config.yaml
num_hidden_layers: 14
hidden_size: 192
num_attention_heads: 3
num_key_value_heads: 3
head_dim: 64
intermediate_size: 768
vocab_size: 2048
hidden_act: "tanh_gelu"
norm: "rmsnorm"
norm_place: "pre"
norm_eps: 1e-06
positions: "learned"
qk_norm: false
attn_scale: 0.125
bias: "all"
tie_word_embeddings: true
parallel_block: false
init: "normal"
init_std_qkv: 0.0368
init_std_o: 0.00696
init_std_up: 0.0368
init_std_down: 0.00348
optimizer: "soap_variant"
learning_rate: 0.00518
beta1: 0.95
beta2: 0.98
weight_decay: 0.16
lr_head: 0.00673
max_grad_norm: 1.0
warmup_steps: 200
schedule: "wsd"
decay_fraction: 0.796
decay_shape: "linear"
final_lr_fraction: 0.0
batch_tokens: [65536, 131072, 262144]
max_seq_len: 256
doc_mask: true
train_tokens: 438700000
max_steps: 2926
dataset: "wikipedia_en"
Each number is 128 + 24 x the weight over its row's rms, rounded and kept within 0 to 255. Layers, rows and columns count from 0. Numbers have three digits each. The size before them is the row's rms in percent of the matrix's.

# down: layer 3 MLP down (transposed), 768x192, rms 0.156, rows 104-139, columns 0-191
# up: layer 3 MLP up, 768x192, rms 0.176, rows 105-140, columns 0-191
down104 108:145162151132115146136175119108125107151127136125129093138119136136062143195100116139124114156077088113112130125110144147109160156152106157119168139111127129173171140125123057127134136115119140138148112165140159117141130090150126159098117105095165144144118108147139102096093140146114124100115159112115183091138139132116148113122162151125149121147085149143140110100082140105079146082123120131096148114126162119156163103128129135108090076114118117115120098124133146177105132161126124146130093117125129124173128128150157128096188139104153162151165108137118134161144113147145113136
up105 106:121157124123126116169111123085107083134123133157095112141153068123131158121116114107096181092104149146141140101097105145138155125131158157129115093125126118122106112104119163177082160168129146129143120137134083162131128128161103095113121132120139126090083107110131116118175123148150133116116134135140097163058148128149126150079090124123113128138156136128113143097109124100146115087118124139123102133131168166141162126179105148126086143140106149169113138142168147124114141157074177142172131122107170139119134113137158104143124129092151088140124135123118125091114150108119123077
down105 099:099161129115105136110114125156124122108122114119109176129093154110162079111167076140091127154120108137139147109129103119137138136153122118141175121088133154114133105086159108105127158094137173104110098147135150136142137146159135137130123094119143108131162124103131141128190169117080144200117129124121132152122129098110153139139171100164117136115179155116126106140127116156140153145142140152109140138113171104125124129107138123098135119089068148095144125169082148106105087127090097136157116124134134090137128083119150090132103123152097136150145151162140159146164109136152122173
up106 108:133131148093089167136153152163171142102110105153118140129154120125135107163152137130080162075169147111080136111132135128129160090144134163130139118115137100120118116133121117143149128123140157091133141129147140158097122129096128145157170088150146147111101146103179124118114129172099145104114107118137192131127134140149107131115089128113110124113136082156101109130124128148123149109117136131135112131105100156138106145101119144127086141211154137106076122106095115098114113118157136107115142162095129142122154138118189141136135174063125122125094092122132096128138178158143133154
down106 095:095120106103122105123126107147102111142126148150118141073132135118104180124165140148165124154154182159139164116134116131131125135130112108091129146154120130109127154160161109147136106124138136129122097111122141106140070109157135136162123129184157152193096157100097123150151131112077117139132076167108129144135108158109148099107117120146133200153115158146108075085150136128118092123097143105130128098119127153143084117108141111107111137149139158113147114141113100113147143090122163137105067157099157118147160140111139141123103135158071145146135145125125137148134103157107141153
up107 094:111106126135137188142168158122098153132143118153170166112134120176103085098101119145149132116111101134127139130132102144097127113078151097148167095125210088144133097139140090105128133120146144099145068116132104116143168114094075134151153095132110129120142129137140146136115143136093135146120112158152114130134107151113132114146150132104130111161157139131096149101121136142143123180140193129122114127169129120124120133128166175130100154149130134082104165109160090118112119139163129119129155107124133089100129141108123152114108151117137127091155112132078139099163105169107112154
down107 108:108130116140145108173136143123132147161109102122068214135166114115168149118151049113137089158148134092183120109093128123099122128137127127162157158143127168107141122123150118133141089105121150113133172147102138108117129082136090107162090113154119172147124067143096076121138138175088089137121133136115142110145144147147161091097118136128150177134142122160120087181147121122120119104117097149119138173123113132125109148127176159151128136110123123129159128126131109108118142128131138117131125154147137111145150119164144105114117126119122116142167123101152143133143099127144111133
up108 104:117148144117083112151109130115147117088198174104138107142117193088117133148130094142170111126112136116135109138137120096133186118103112106144116163095130131133118147088152125136134107139111180146154135176142128124140119137148137159119108173147128130110129113147133112144157102106114081118108153130114090120140132178118146136097159123156145145122149122149115150126157135110151115141122145105145148138154158117148136097066156162092122128146113115164122124125167125096123153134096121100128184132079165121131091087116103136139136153130119172101128140138115090104084131127151196131
down108 098:127118129128162141129115110111085101143116180131134106124168160119125126102168135103174124142121158147131144168136131098160120141139125132122090167139133156107155105144113112101169122114113144146118130124160116193125122135138106101139152083150137149117141134153130124117128124091100163168133160125069148112121139135135103160158107076120115126119180121130127105082142151121122091126115140154137086144163103124136127126121134145119131117103137139099113113119105172106164106122171165107080129118146157113137098134160172143139165112116076170080145164108147151178149085144167128106
up109 088:107122122103125137118153096154146123137138189096129143139122173109169143144159112117126126110159074094120122134144117144151169169123132098126143154184128143135129080099171148097167129095129127122125149124128146108171123141146132129109128147153113121080126106087082152141150129146069094116136118146145137174082133093068115155127172096094164098100161099141109139106132134158119099098153095099108084126119169131130135132120121102091128126134098141194137114111116135130126123088140132081126139129123112108133127141179146110142100147118117147126136101116117125128113132104108162149
down109 091:130115158153160110114127141184138149118096107115079141133082111121163123121162149168116157111090140146113085118147131114115082094134160113131125116108139123081132113111111130136112135067161067117108134157159089097120158120150147147115155125111115120150127152136142082076170155173159134143144155147124095115129133155135136129129065115084116130137112152109159136127131124147145181146138120131162098168152110101129123122135121133164149136148175132081147122098102139083153126096146106143091112113151131134130122107103135159108101155126119132116132149118098121106153187133150146125
up110 102:134115127097100146099149109153149127135169122071170120109112145130116102098154180133131123140105115151108118089148132099109121103131181114151095108163141143105140102096142171108156134155144129155123114160120162141119105160128141125189143147105134135139124119117133151118122085151093126081103157115099136119151116159148150107148138122101112142082140089195131122131118103124140130117101101116118142153100163165121102113160098158146123097160134167154149120126111122085175142171099146140134077113115142145120116163135128118137164161130105126155164161130133092183139146135157147137
down110 089:118144139121092131137102151062090109122106164148149157115118080122109119105140134112093143133151080157122144136161155104135137143095130105099103090137137123117135124123120095135127124107124102149098150147152141143093128129095139116124083124132110155147140125131085145126185145104110128136106134141100079135107148125134119101093191090091122154152146113132134143128125125185121148112121069111178089120130148140102099143099146121146111162131074126114110139131129112135121172157125140148111089105118090115097127114138102097130158156097130149118086145112065119147103082127093108099
up111 103:122142151080113139145109117121132140113143146131170168137118121153130134126170093107137097113138123147131105120131116151124097119111181077108160108133094136125178160109089110130172156092131135130133136133114179124140151130071133119171152113158152115111142117116172125139121125146125136079137129122075150152103179147130125143122152097132142095100105110122078116127122143151086139114176158101137163113140066088108106105130138139098132140113120106135115150130127154091110100150117147151160097167114112097112157142082167145112137116114100108151136118173140131115195137131137115149
down111 107:179102114125176125107128124146119108134086151178113111148126155119129143119108145095098142128126128092166112119136140142133154099163139075118116175058130125113173096135080158130109109139106126105118138187090121152115109135125133142105128155151104158110108127097164144155128157086184105121111139177115146124179110134141112119136139116134136142124133138148162129118123141116147152117120117100121163120147159142135128123119161161128157135102122121128162149160168100142124144125103128143123116109085142130127111118116152144156140119153144121106047074117141165131117145127057134161
up112 099:124136128105057143107129126140152105126125113167094104104138180093101119143125143152140125162141120141160138134188108132115120137138174100100112087150156081134134119114103151154166156100118150099103135096076122080119121121147122098150146138110151086101128151142101146140130100125153149123155131106132074084148081141095120093119126127115127133123123148111098134144110127099156134121091156072115111104084134172076126103146108130121131122142121103141122148179127131090102151147142140127130200122121091103103130142116113103163120132114114110119150147134143122111139127143157083101
down112 092:153137147159111143094137151130155147122090130132159126150122088122105083149101143087148111123106114154147105092107166147112093139136085111147136135119110170115099141152160136103104145096124129102181126123139152136130133164152103152103157141105146116144126126119158106126105160160136103100154126086123141117126171113123100163148181074140142146141150153144107112117141093101059098154109103111123126129134132105145125178098122128163133122127107177118132151062133127093126154144127088143101107137152180132114118107109111127092130063156176112118142142123134103129119103131107112130
up113 097:130123135190109129150096134100124142114164121122105155101126148163132082143104147164106103106162098146185138119164123125100154106117145111172100168145124116121119101197119146151178107144114096116116146104132106156121102097129133115132114165118142120125178117111115104171132111133144139160119171155124111127089125131135133189101090092118124124131106114117096116099127156082175123137137168125164143153106158124148125110064165094110163154095116179127107091139139121106132124130091149133136134130124120139127105135106098140138132151130075104146116144109136147126144122132120152095
down113 097:157134136118112145143130167152161130149140145070128103142124154148097110137068096130152135160100122158104114092125112103114139145136118129122164146109138150117162186160133087174133129095126136153166094119127136134125132116120167149163144153082105157056149136163138108107134095114144101163105126086132148120104156116131131101139123145164144124108115113153150117182118122133148105129108099121121107087117158094118127122139101142193123087142123132101146117104084114159131128158128151124128115144124130113156084151107128134134168193076160114111123135139132122148168116136141135159
up114 096:129117143154126092074106145116149160114160143121139168097120126151156106136135112130131132138183146147161129105095121130096132121152073095123136139155115140121158178116111153084125101105138134100120123152137112120130114141155152186164092126167101109141115103114120161137120130200106124094157179160093117107112136121140125124127097137119117131105142112152142132156131158122137095116137119164146104121127108115154092109160066137087114120139145175118126087136138140145123123104102139129166094152186111095113114108160141080160135140121097085135187152128147123100130123143117123145
down114 093:127146167141149123138156151124147097131152162132128110189107084132080148136120116151093138078122084142153134149107156137091157152135170104123145158132119171162076147148102097138150119112172130132140122102113155103132116139150113104147154130113129119185117126121144135159130176104108096146121131120122153115201126138128163082069158098152106125070142110104167156098124157165119161110130146111146133108099136117121103124112143124132148122137138102111100106128111105148143109170120118151130096127125141153115123100129163126130167106101139101146167179123111135120110154153123116104
up115 100:136120082100120110139156088119137124134110175126125089130164127137152136101111108126104139176068170115104103091126124128124076114102165112134126119131098137159135159128111147085122111134124118071061097113074135113104142069141120106153126160113138136135127121132095137114087100130169154119134169106146114136114097112115138128147154134127132113160147111174174103135160167100127157117107137119136116150152126098100127125133141189155113145133147097139156162161159128122144132139119094083142160125085123129117142109142131115167098121080115110097110110143140146155150093126122121144
down115 109:148149142128113102172144137142172102117142133150139173125135117146179095175181138098149165137120150161111109104116127114132122118155134086095139145096121155171164151108127159135164093127121125131137082155125115102149176129142138094158097138138148097101078114091085119135146154106172138141126120142094146131136213151149128122079119115129130106133139138136160138148129159111110148156119102139116160155145133101175096111135141117108105116146128152141121121124128168108110088118149129085121085134140146087135117153097162108127123149094128116073104146151135130131120116113105132097
up116 105:111107082115106120124085120100107090140133120146112157115133139125138130150162134132152141160143154126186127129159135119114140155183141116136172139155134112095098113154076108116144145113114146121087131089136120077143177138088135126181115086127141132109143140134136128144111112143130137123146115138087103165159112097156147116100128173117140147124137120143061113110154165113116103102124128113141138155099150120107129152111150120094131098112127134128179144088149163171138120153125136102147127114168120129118096133140133113162138124124132160126172146189113139197152089158168133100
down116 094:162106144136132137114158134128159088078084087125109116181114122100150153132120154150125122100139139147113149144115168156140091101095107137101121119127116179111142128139089095135131128142117135176152145123115144163152084113125160142104156176128103111118149163143133161136108118089141081122094119173165160155136118122141155170134134072118130127141139110163127126155131138099159114128113119129141140121090122124109151110141149097154139149160122122126131124202142171111124136111149134139126164173139171136122131134106140170092168105123149095106145124137099086106097110084167126115
up117 093:175140142128085131146074092071160127087120103123112177118131121130143154146070098113098120136130133138131123131139103105104109086138126107122106104103131085123095151106115129099124140158128106129132151142118095147118095158101141131131140151096118115165157124162130139083139141110173101137112121136150120142137133117142189134180117127099171096167154120130125127165109121148110112163089124175149154150090113080096139143157116116145165133142119150101150123128177186138116097095093119121123114161151099181149118115124144125114117101100110131126125157109112149132108136146143165108
down117 089:135129109106136142137133084129126130129175109151154101156113152122154099148150122112126110122143102116068152138164119124116166159119133131150101154088136149113124088162137130070119137141134143134129128156119141081138124127113110127170148118118128080106122134117099133181127134149088110137130128142132134081136112119128143122130136143148148119083140103176133151137108131144200144096137150051097100112132162109162144132104149177120116161131063130145091061123097127117129157125168109104113145110104142155121165148136136076136149145133150133149124128129126082140120153088121101147
up118 096:139127153100123149179113131097123127147134142160133141148124139188143147173075105130118125133111180101140149155145118129121137100094116120110137157151159122105143147099130081180139153141136162123124141141131147153128113159122151144149088168129128122137086092128153119121178119136100184141129150164161127125154093130128080092135164108140157151136137159118139181131137149069125151130103161113106128112135149107127108155111120083187141112135167113132165119093083143138105133117144103129157123123131131136144134158153152117148168151150177152133088142097105132147133154124150141089
down118 105:137137132134095104169119118115105123151163091143160145117145106149111145131117122143126131143081186147141118140084122104140074094120130062144082133124132126132176142154105142127150164178113159083114096096125140150100161080146142143102143058132120130124128094100124143155115169168169128116156111117116111140135119132136112148088161135125146147174101099154144131101124105120090119141154116127128122145127112125144108117163128118133120139095119092143104121149143114110080130126134123145115125182118121159114117175095165162119146167161087116091126117157131101147156160137139127137
up119 087:144088120144113133162120135114133159101115108170097131137122119141135096102093107148138126114112114130159112091167159136141058103101132141071103141113102142101154137155113146183137151118108159131109100127167130107135161138139115145122128160126111119118130150067114131126145135143109151132144155126151092121143098119114161130109124129154110130136164109085120151112094095121100155131131168182132143080126149118116130187144145155123098142151166088145140158143142083090122152125117128107151187098158109133147144089115118125110108122136087118163142158135124130179164156100158155101
down119 078:134151100147140113121126126095211113137137152147163181141167112119096134156165147132131147089116136137136107140140140110130105142131144142115159109131157132114093107133137092093111136139109170147073131110113133090125161139122122143102150149166129141106148135168114117142127092143131139122117116097103130157105159125146107150129135144127148081137125152097131196127142116137116104133126086139129098066127162123091115118148122111119107097153114114129115076145158138120093147152112151192119161112101157128141118080135137145131119170117123139176131109118096124070115087132081105102
up120 100:115162088126115155143166116132122162133107117147124101129132142150129129105160066098119156084108131107154152150119126180134125133111119147121139139089127143145104083126143130156128158133127094168115123120136088084162121051132137144161136142146128156112153093148150165099148132133140144158128107133169099113159137134152127157129127099140112150126126141118089161174116149189094128110134129114123137173104140119080138121135120122137127161155166139129124174121132166144129093114090153138098125151119137131136108120103090139154133125099119134113145106138095117158155174176176192116
down120 096:146127167100123134102111131136102136136131098116079083126148150159094163124090114084087130121149124137134130126126106178118125126129128132134087097144157130146160145144088140109135083138120120107126117123136152111158146091120130137179084099134123130139098157134109120128066125147117117137158080132210170120169133098156121118127146119180143159125165124120146116094130146109143113092137129168089143130139159127121151086091172110099114154123155161179075149137137158137166116126128143091121129134144126075152115139118150111119155141135160145132141126116127139158133113131124082117
up121 096:113172156143106132093148113106107134129135117119129144106137122082152154162189121128147108116119110118163085111126089106160113122136088098106137131125113137138113135120106119152117088133115154129130156122099133081169140139124124041173111126110139128138095104121133178150152122127133150124158122145128155101135138137085132122165140116085132106148130084093160093079120106098135110146090073174111131139118152129129090106135119207134091110100130135118172151132131133127146154136140146137104129096104139142142132120142064091147124130138111096154139149121124139101146103153101135119
down121 101:110119094150120148130136181110132122114129108158126158132117131142158145124156112106164127128085106136142143092141126082106119095102101105130128105124105202094113145122138106161120130139104117116157160131123103148153073082148121151139136169149128128114138182112182093128123096158089153142106139132144078107166107078147148131103152141126183106135153122174116109108074124061159163120145177134128130129134108160102137117114138125130122165153140136111153101126111144137175089124112144142091161133130124130142160137107083131135119148144133112111089146122134101128106106141131122125
up122 113:128079135132122116141123135150164086116122154108117087088071109148144137085109132152150152128133135137124134145144175146124095141126152110135128151064131126092099137103126133147122122166126135131075135176152070081077139102087125132134134091124142151114131111132168139108171128140084082150106141141130123143119144108140124126144099123070140102171104173146127112079128154118136142106125139097118138088107133143130117159134167122145110134132127144111148104118135129108059152162132090118102080073132119117141137128135135125130148118128162130125144109101102115156152101158140127167
down122 105:126137143089138118063119124132142163113128127178138075155084150104151098101105109110155164119135127124155177163131097136136150108119112121138089122131119145107137171136082092083158090148106092156102125129096160167090148150128149135112116189099142131147145134128119119091107143119180075151160125118108147138122138128149145121121156129127142112139172104117096135091123140128142125066106110114131120152152139144131109097102188107101133108173089144154128118120125133121148096122129098137142173132163140142159129134163143157135157158145137106107155152140136125121129110170122106113
up123 098:077117096100119141113128138147108092130126117124097169122125138141104143127105081145108088116142142112095113117100125121131192163059169105124097130120171142116135130092080144168122151113163085116122122115145079110133089136132111115143127116142072168152126153121146135171110131182153121122103074107137080146140123126118129131143089075148133135142138104130126127104104097149114126127140120147121145132083154086112150098107142148133139110108108133130114154153174110158143133113134145116108121167104113108136160152120123115105147135121140138142157086102161086121129093136160175145
down123 105:144138125149119125104095135124149139085138140089130113139123091116163118126123162118137139145159184128152127148172162134113107163156136094138109138150125115099123072124143163112125088158102122123062135147143138144135147114116128110095175119194120161116158140125141099155121152134121130081098120134123129138158072114135111116138121125124129143080102114153116099116148137174074144100139106124111124151144143149145129120053154119134102153101116116113129124162119131121122147073107176182118105130140126108123187106093127080111156124138120136174144150103114127110136145122117112096
up124 099:064131127124169112089086080145132131116152118165157137198085111118119119153148151152151180117151160141104110124144105126108140110090092108170122128121124121131098131133109127061167089146167116114140142143108131154146142130103120131126147156087177137109123126135126118113115149125099146141175138121127143141107125125102064162102103139133119131132095112132097133140152152107168128123129152086140106097095137148108121132144139140137094143129117099116145130144131148149082132158154129136118128124132129141124175120131160078135085118107128182153148072154151143148089138154153112142
down124 100:121108150142125159176095157125117139121123150165137150166116081112119117149120099103106105126115156145116144120118121152126144181106122134111108112112113098051109123184139133136109152119094115143137098126135158119127149124136109107142109118137127090157129114114146120123130130127096097144162136109142099112169151157116195141160095116153127168169146117105103159113092137113135095133111135126103118134126123154112104120104146122121128095152130107145108173132112098106122113135186152156143129104144114058070131133107148128126141149121094106137088148120083125128077128180074102156
up125 096:104170195079146155102113108150143123129163139153147131166120175119136106065115130163081089103121122154099132138125119121096125137147117160176138150107126098151122117154111139106108109128147128116144106208114145173132109130134135163132136173124188195167118118120167081138124129097127133136156106114134115117139165110131151102118147132115110179134131124134150134129129165124113112108142162132129163156130113149125147131128150144133139146117132082121118138159150107174164119097122125143150131145105112109160106107128133088111085105145131122125165104159101159109114124137096128105
down125 095:118148125132128136121124113100140100177122130115196068138145100106093136131123104140103118159116110134140117090137136141158136075148113133116158119125124113157165108099139180112099125087135101130141171117084122124124137173089206127111154134148096129129128121142134132139119134100101121134142158104146121113159124096137172133114097138091111109157111118117161136097081137079121142105104115132108078125122102104151116098181142125120162148106143147120143164141172170103150115176146169088090128098129150136157134105121096125132138154100125119163114129121145155153151130126156140126
up126 107:064075156164138139109136108117117120146117130120146140122113134137133126151144097115131117158122118136127105164172152112148113082180167110132131144087089108131138128144080140170142205160117148101120111135137143133113082157101127151122143150130114146135145100090135160122100112113164143113149139111108115103149153111131100170135141090136127143158121106110158112145192130127149113139108141078100120177127114160125168146111147138177147119119130170103143130172095159093114144139145090122146111148125107107149152164131142085114136105100114105149154142153115115154135152123136171114
down126 100:192192141119121114141131107100106111125129094107126124095177160114121153128106160136141118146130150129102105127137135132154131138095109168167102091116128111120127122105157106096126154137139139139123117128175160109109097120097140111123117139142111152081148121135109130134170123151097133100146089197123142117150111116162128135120168178121097120119133166134139108142106104111124117131140152138156107141127110124130115102138130076174142143117128052118103074132088118137106165096098138125115152129086123132114163171132140135077138189133151152151166173151124141155134125145142123139
up127 111:113096188154123154140166126117129119107105086110147134129142139131132124123141132138123123130116131098143118124146131138122123090162108149146139104082091134120173166140116149190098140185147166092115140114120125142145127126092113121140116107073105116109133112092108079126113134109125128159112136121127144109132094145110134115153076073117128136193125134146107142129165155145152111154076129189115118128101131149149142109103124157147125124122117149154112119140102130119143158147128119138124123085108084197126124105108103129103090167115105192177108149108167099151126131121141133112
down127 105:117109136114115134122167118107144100136151107141156108138080114143098099063123151114156116188188125105149082137171123127172126105132116148125121151146100111110115141125085097105118114088182144130117123162091113083112148099070136121110125141100156105125104159124087159152147105149150127107138098124155124126160154103128131116098153128159144147127155172133102083092122147135131138143143111118144127130115135159182134144139152104119171084187126129128131125108138175137126122090135101134182116134120085144108108112120166135113086146119133135131129127113123144132127126163135109089
up128 098:114118145097148131165101132136168127163132126120102165145136142133075124160116135137135148129127134147110137136134167133140146113137133136117076124106080125153129195183126137136119080089157164125134125132098136150086112093165151119129103118127104103153112160123162117136163095163110124097134119153125111120095135150125129134151147129105159159089125137174110159168089104168071128078120090115093143117113121096141107140100115132135109125141110105124115170157135096100132128111113121107133191159118091161107122122144146172081118109149153139101151146126140107094154169142109119126
down128 085:144143117098119118118098165152150132150170134164183139128127125115151137146127156155110152118136092107160147178115095100128094081127088118134144112109129101130123089135154134139129119108129114109144138114104113096151141183115107117086155091145085105145153116119105120101134121121122141178083091121086116130155152079146111156107102109096121172111138144136157136113107130153091124121103102111116108104132084146103121167141125076119101135081132176156137150092121114070156133139121153149143111097168143147142111100124140102139123128153155179138120110143071139146112107126115134114
up129 092:129115148109130136111136127175125156142120115132115122068095116148118131164131072127163155128116149135104130098061097129104099101127112174161123116128110160144134123109117142125133148105120142117105115147128153137126132132130161118135131133151097113101122150156160110181161118137089154097124149125097125115108098136142120213160122157169125113094108090135098147162146128158123173088148091114184124128101128109159144139128132132179115152146107130120103131160153142095104116117178148093108091121130125108152143155102157118132125147163083107098117083146133094104131133131159158125
down129 107:144135109057086161124088099086108163187176131078133104125155095132129145143127100117132096125111100120176130115155155143147147143159125110141165126143126089148158115158111114105158117089120133104095146119128108090136126154116117130172138132119145082131135099164129134158126098119105104143139110161164094111126113133130106107119081115117172123159141137099082116134137154138110106176103107130140116126081137128155111176137139149125087162114130100114086137151121158127116135134132143133139137075126112141115144154126073143105174121144194136139097114119116119122114127140115116124
up130 106:147153138128105105108157123143135136171146116100120111108125152092174126121150136097114109153149129138107156144097128095125097147099091098141090101135150151105120159097134133096138121098117131154113152119153141140144138104153115122132082102141122156129084129126092088145168144107138104138110166149114138099116170135139099147122126126093145129127175107160119095156143060186130122112130086137155138150120127135123131117118127123102097117133176109136110122149150109093125160102101091134131101161129124110166098090103098122117168140137152110080145099113149083159120187122173180143
down130 117:110106125164148137130132075041117129166153114161146106127102078129146138124118139119145111149097140126136118144152133132077106113126131141159135148110119136084141117117111106120115117123123075129111191133111174164126148157090151109115120162119119142109125123112150121129107114102143129148112180134145144133120106147101106077117142140163104110130111094138180122175113050125145094152101094104127127104137162086123134122130164122113145128074111119126153132125128129100106149125147119106096154125146130145178141145093108151119149116148148152105109118109189119124118119102101168114
up131 108:136140155079116147159101124127144118135121123144191122103127107119106113170089164149074095134108112112086126109124145121160092109149115144120124133159160108126137144160107124111149138150138123113095136112157073091153152073143134137144115135114159100089132130154177144126146140096086122123135173129111117129126123135113155103124098111105110153118156140093115120146146174176123116128111161145120156148148145118076139108146082161108140101132123131136135098066139138153143143131119122151169166123136114116126110114096131142143120150138115119081188139165099099167165112085157144142
down131 103:107117092133137120096147139140103121157140137127118143123103135131098138168103146109111123089119084174158105118076127120123137094127133165133128104154107107127153153181139125114088147081108143102161123099134134107140128172165130118123143107165149097155153133175132095138110178130100115131136116102104106113130161118154121151135145099165099105131161129105158146147118094157082115060112129127112114086135120063104110136120119108076109115117137131109138151129155102145129092178130148151112068121109171129118075125130142102125135119138112114108182114128127139106168134108139151129
up132 099:135146155117107160128177157170127147147121145133155127064133124099085140157136103144138144123121093151124134123166162121149115153128159133131144094132148126110114087174086143144167130115130116146179158139129146176123132107129119128118133142050069111123108132105127186167107147132063130139104113171165143108151112097105136108111098126102079141117167103119134122136185164151133111118111133122168151101116117123101113137104137162119108116124126134126126146131106138147131133100115151083148132097107086109194134123102133125121123141154113110135129140077115150138124157121125125130
down132 095:110117128123158164080146112111118162120131109139141164096113166136130118137116116132100101147150096176130085137159098152111084130112125132110109079130150098174146119154144128098133126147139153120095110127173134129086096137118121158138142121119117159123115139105113133149128132133121128173073131106120093110084157177130147171124156150156111100125129135145146118123103115168143101091124126146113145137116118121151137075157099128184168120110081181127096135109105064092110130121151155123137141124125109111104135164151104118119182150130083140106124130117170152126168099130154101116
up133 095:147117123091159131133119135136114142125116171123133115149105182148090131116114110160067096126164107135151129136163131123103175161112131100156110151093109150143088123112121132136121132102114146167125136140131107117152152135098098134128110092090126148108108114110133129164130157070135132133151193120098113073120161124071135144114173131160142167114154111131131125127150079119123129150099167103127125117144094099105157097092075145148123134080145128161139116114134095141165096129123122145153110106127125102094122149113162097138093114133153105137105196130133137136165144145133113108
down133 088:125080141133146134084126133146114125105133182126103116162109086143139164105179140107141135130139126124154117168090099145160137130130107129127118101163112127193164075113149107105110097128121112156154070103128153108127115152146105112102143110123144140155130153161117168120142108115136124103112080129146136162105117138170107105114129124094164126122131124138145149130115146125148159099177050165132077132103127131132110141176121138147131148140131165139127151109169151154081134129152153123131131161152136117130104093170113122132189114113141121132161086130093133137101110114136102130
up134 093:152151129081110097145155122128135133110101113127143113111130126109134154128124112108133115143093156106108148164159117115119102080149134133113143160180101098075095159130118130141139125135078141115120127118116100067070132088123104088088119136128120138154133122094130152153078129113107079078141093147155112113118095155146131143120101111169147122130075182144145147112142134130147138159135099150111118146135184132141129136146143136075100155121136114115169132160111131165077104134107104142154121138124128140130152130123161186135152144126143122111088115166147110105109132150128080149
down134 099:119146128138149168144144114102134119143140126125179108082107129106099115133097127157145100124123103133124122145146129118116125143129112119122124120127165102177133151155102143138131150145106095163095097183152129133127092138116174161160137121095146150176154110171105159101139089129110107143108134106138127146121137113117196142129107164076134116121148067105112119120142132118117115130160122135129147117109142072113152141116145125109095118088154122138130120126102137100215145133115114150124157095142124168119104098109156104123127151103087117131133108143203140141152111113151084085
up135 098:104161136109111133173116132111121121123103146110165113122138135106141135169124114123133160125125134149130084167101138147131124103064068119169164133098142131147133121098128119121098115118156158138183127160116148129118127111169135135145113150134130129090120140131160126197162127133165107116106126161139103130133137113097135085157141104161157162125205159114122084128128131122123164114095153131124108174129144134175132131114153110083125169190179139158126166107135136143143111097119121133121157126118127145151121169164073110130103131135106124153135153115144156116130118162149120155
down135 110:116131130167082153137144156120125080147097114111129153160101114127113152125156103133157151116136146136138153123058136154129094138140093120107125142062160090136088110156083113137114123083097115145155145129133138117089118131089165147100158150112143143153086133088093110117093126112112128196121129114118111090121123130096157160146121116129131113147103122134148137139080133085162128155140119095108113167123107153121140135136104125147129155157155122167110100143118168150139117131148111130125181155109140145138110113138142181110141190116137111102108147129177138134134128121159154163
up136 096:101132135110120158092132105128128136122079099151140140117112144122151125099115128145130127131123138194142137140142141116136146140155136145122101069198118103116147131075120129121103096181118130118119143147160134136142103144090148147127106155094100129092140099129121144135149120112113154137143088119154107137170112062130135069136155178125082100137146109119082138153115117130128090103155153107123114153128132162139136153100127153155121133128106134127119124121120139074120145098167140108132158104085117128149118129171182103129107138103160130103154119188103094166112096138114138086
down136 087:129137153137136129120130158124096100121151187109100098164132142116093166128131119052121149124110122085149122134089149136105119113132083136096166137122114173125126139142106117127162146112124084115154113126077128136087102173098125114089137132139152147157098155165121129125084128136080104124147113105093137171141153161145093158137109116157134116090118146159183145146113109125103171078104126111126104134159102082149135151122138110076145125105146147124112166149134103169115120166152114109104127121149150146129136125134133148110179155103104129098097122102150144123107120103115120127
up137 107:149137162102090187135121117113103113184100129140118102149136129144114119133103094110141174170135125135097106160143115138142118145127132159142150117118130105132157133133128180168128129105098143119137150121132099100071137136114116164142106151133199168102125166127150107085118080120125074106138099142124092115129126073165100084119140143185153114100116132122131156131155122178132143120097106113126150141126156157133141133133128093149129112144145128109136147120161110145132097126112135143184139131199122108133138121085113122127111148123170130072140146129129128114137085134125110163
down137 112:119103110102063112162120123116135122137137115135110108169124126134139124190132128159095148174100168117141144130135148156151169165123085097143138094133114152131149118125127114127144118125159071132143154130102111165110133135140131145138129136115114117152117136130158123110113082146108102123148097151120090130120118106112130116131162147113108131137107129135103135159152108121156124127142126111062143157062127178094127135175137137142180120133143117120148104158116132134149106105125145044149175097111111134094139075094158103115123119090130128128096116156131106157119157191147118142
up138 099:110111128164084130128134125105093134114129123116159167128158074111161158109085155107154171155141151106147113113136124127104146169052152085144114142115130127103103122122173124119113122143138140107115117180110151117122120146121146115134120154118106153112144100133115133115113092173139153118115133153122127131188134177134133116142138111126126157173121108111140113090107125101108129146132175110126128160109086115132084158101119100098126067146160141131094151087131123138095099159126154092131105107174085129122143102146162139111116192132150138138125135075126125135142092098130123117
down138 086:133138089110136144107141141152156149149119167172112081100122166133109106146150113142141113132163136145074173150088132122134094124184131128102135111116143124112140103132108111122131143119078123139120168109135107138145123050110136104152169076149149135122109148146154113123087175123101111141138127119123171130095123094156085164145097124117121155097133109122194136114145106215155118127147098132117098108120138152152143123123116117149130140131121136134148134144150128132116137125095058128124115144176149141129104144115124110134155101091114109087141138155123151129146125160103130102
up139 104:110086120095127106108112129121157128125134120155137116116113146121132119099115158142183171139110135127151172153142131143154084087064097169097203108120141136119132112117102148113103140142119143170117123105100164122074127106165095159125129136166124131148120127179096127139170093117134117116147151111093132140106097078138139107140116157135094144111136145111121125166141149139117116089101182134105128131121129144138129130125142142109090187139108116131083187152131120163143091144123143108169132116143114111092122130164101129132081117152145129140134148135164143119147143151147130174
down139 108:133153126111102127139140116125115156125151118131134145145107169121138098141109110120141123142125119113107128119111122139109120129129147120119154138099172156131084087140133119076132116130135069151114138144174153121136157125128128138137105093118098163141115151131137128181091159147131123110167102141144107154156151132085129137147170168145098114150147102132100114141155119093068144141118100108137134159147104151146144133110114153135150172116120113164069143122109135165180199103145142091143143113150139108095128168110134136109136050118135151160058145140129125098130141182137144123
up140 099:120107132117123148184135096119145096118169122122101105108131121158146122069131127120138103107141107127120106150098190138133120133140118108129169133134120120142123124148137124123168113127115052094165107175116117120091119089122117150152136196088122133110159068108153133162083115098112148148134122158085152148156102132109127163144137144138095117164167133162142079117100134103125089146119128105122125079129118125142184132125151115172125122118094131110161145158146077141141119168105138099150165116142130120136148111131121090119126150102175116109128128126136143134138114164098132125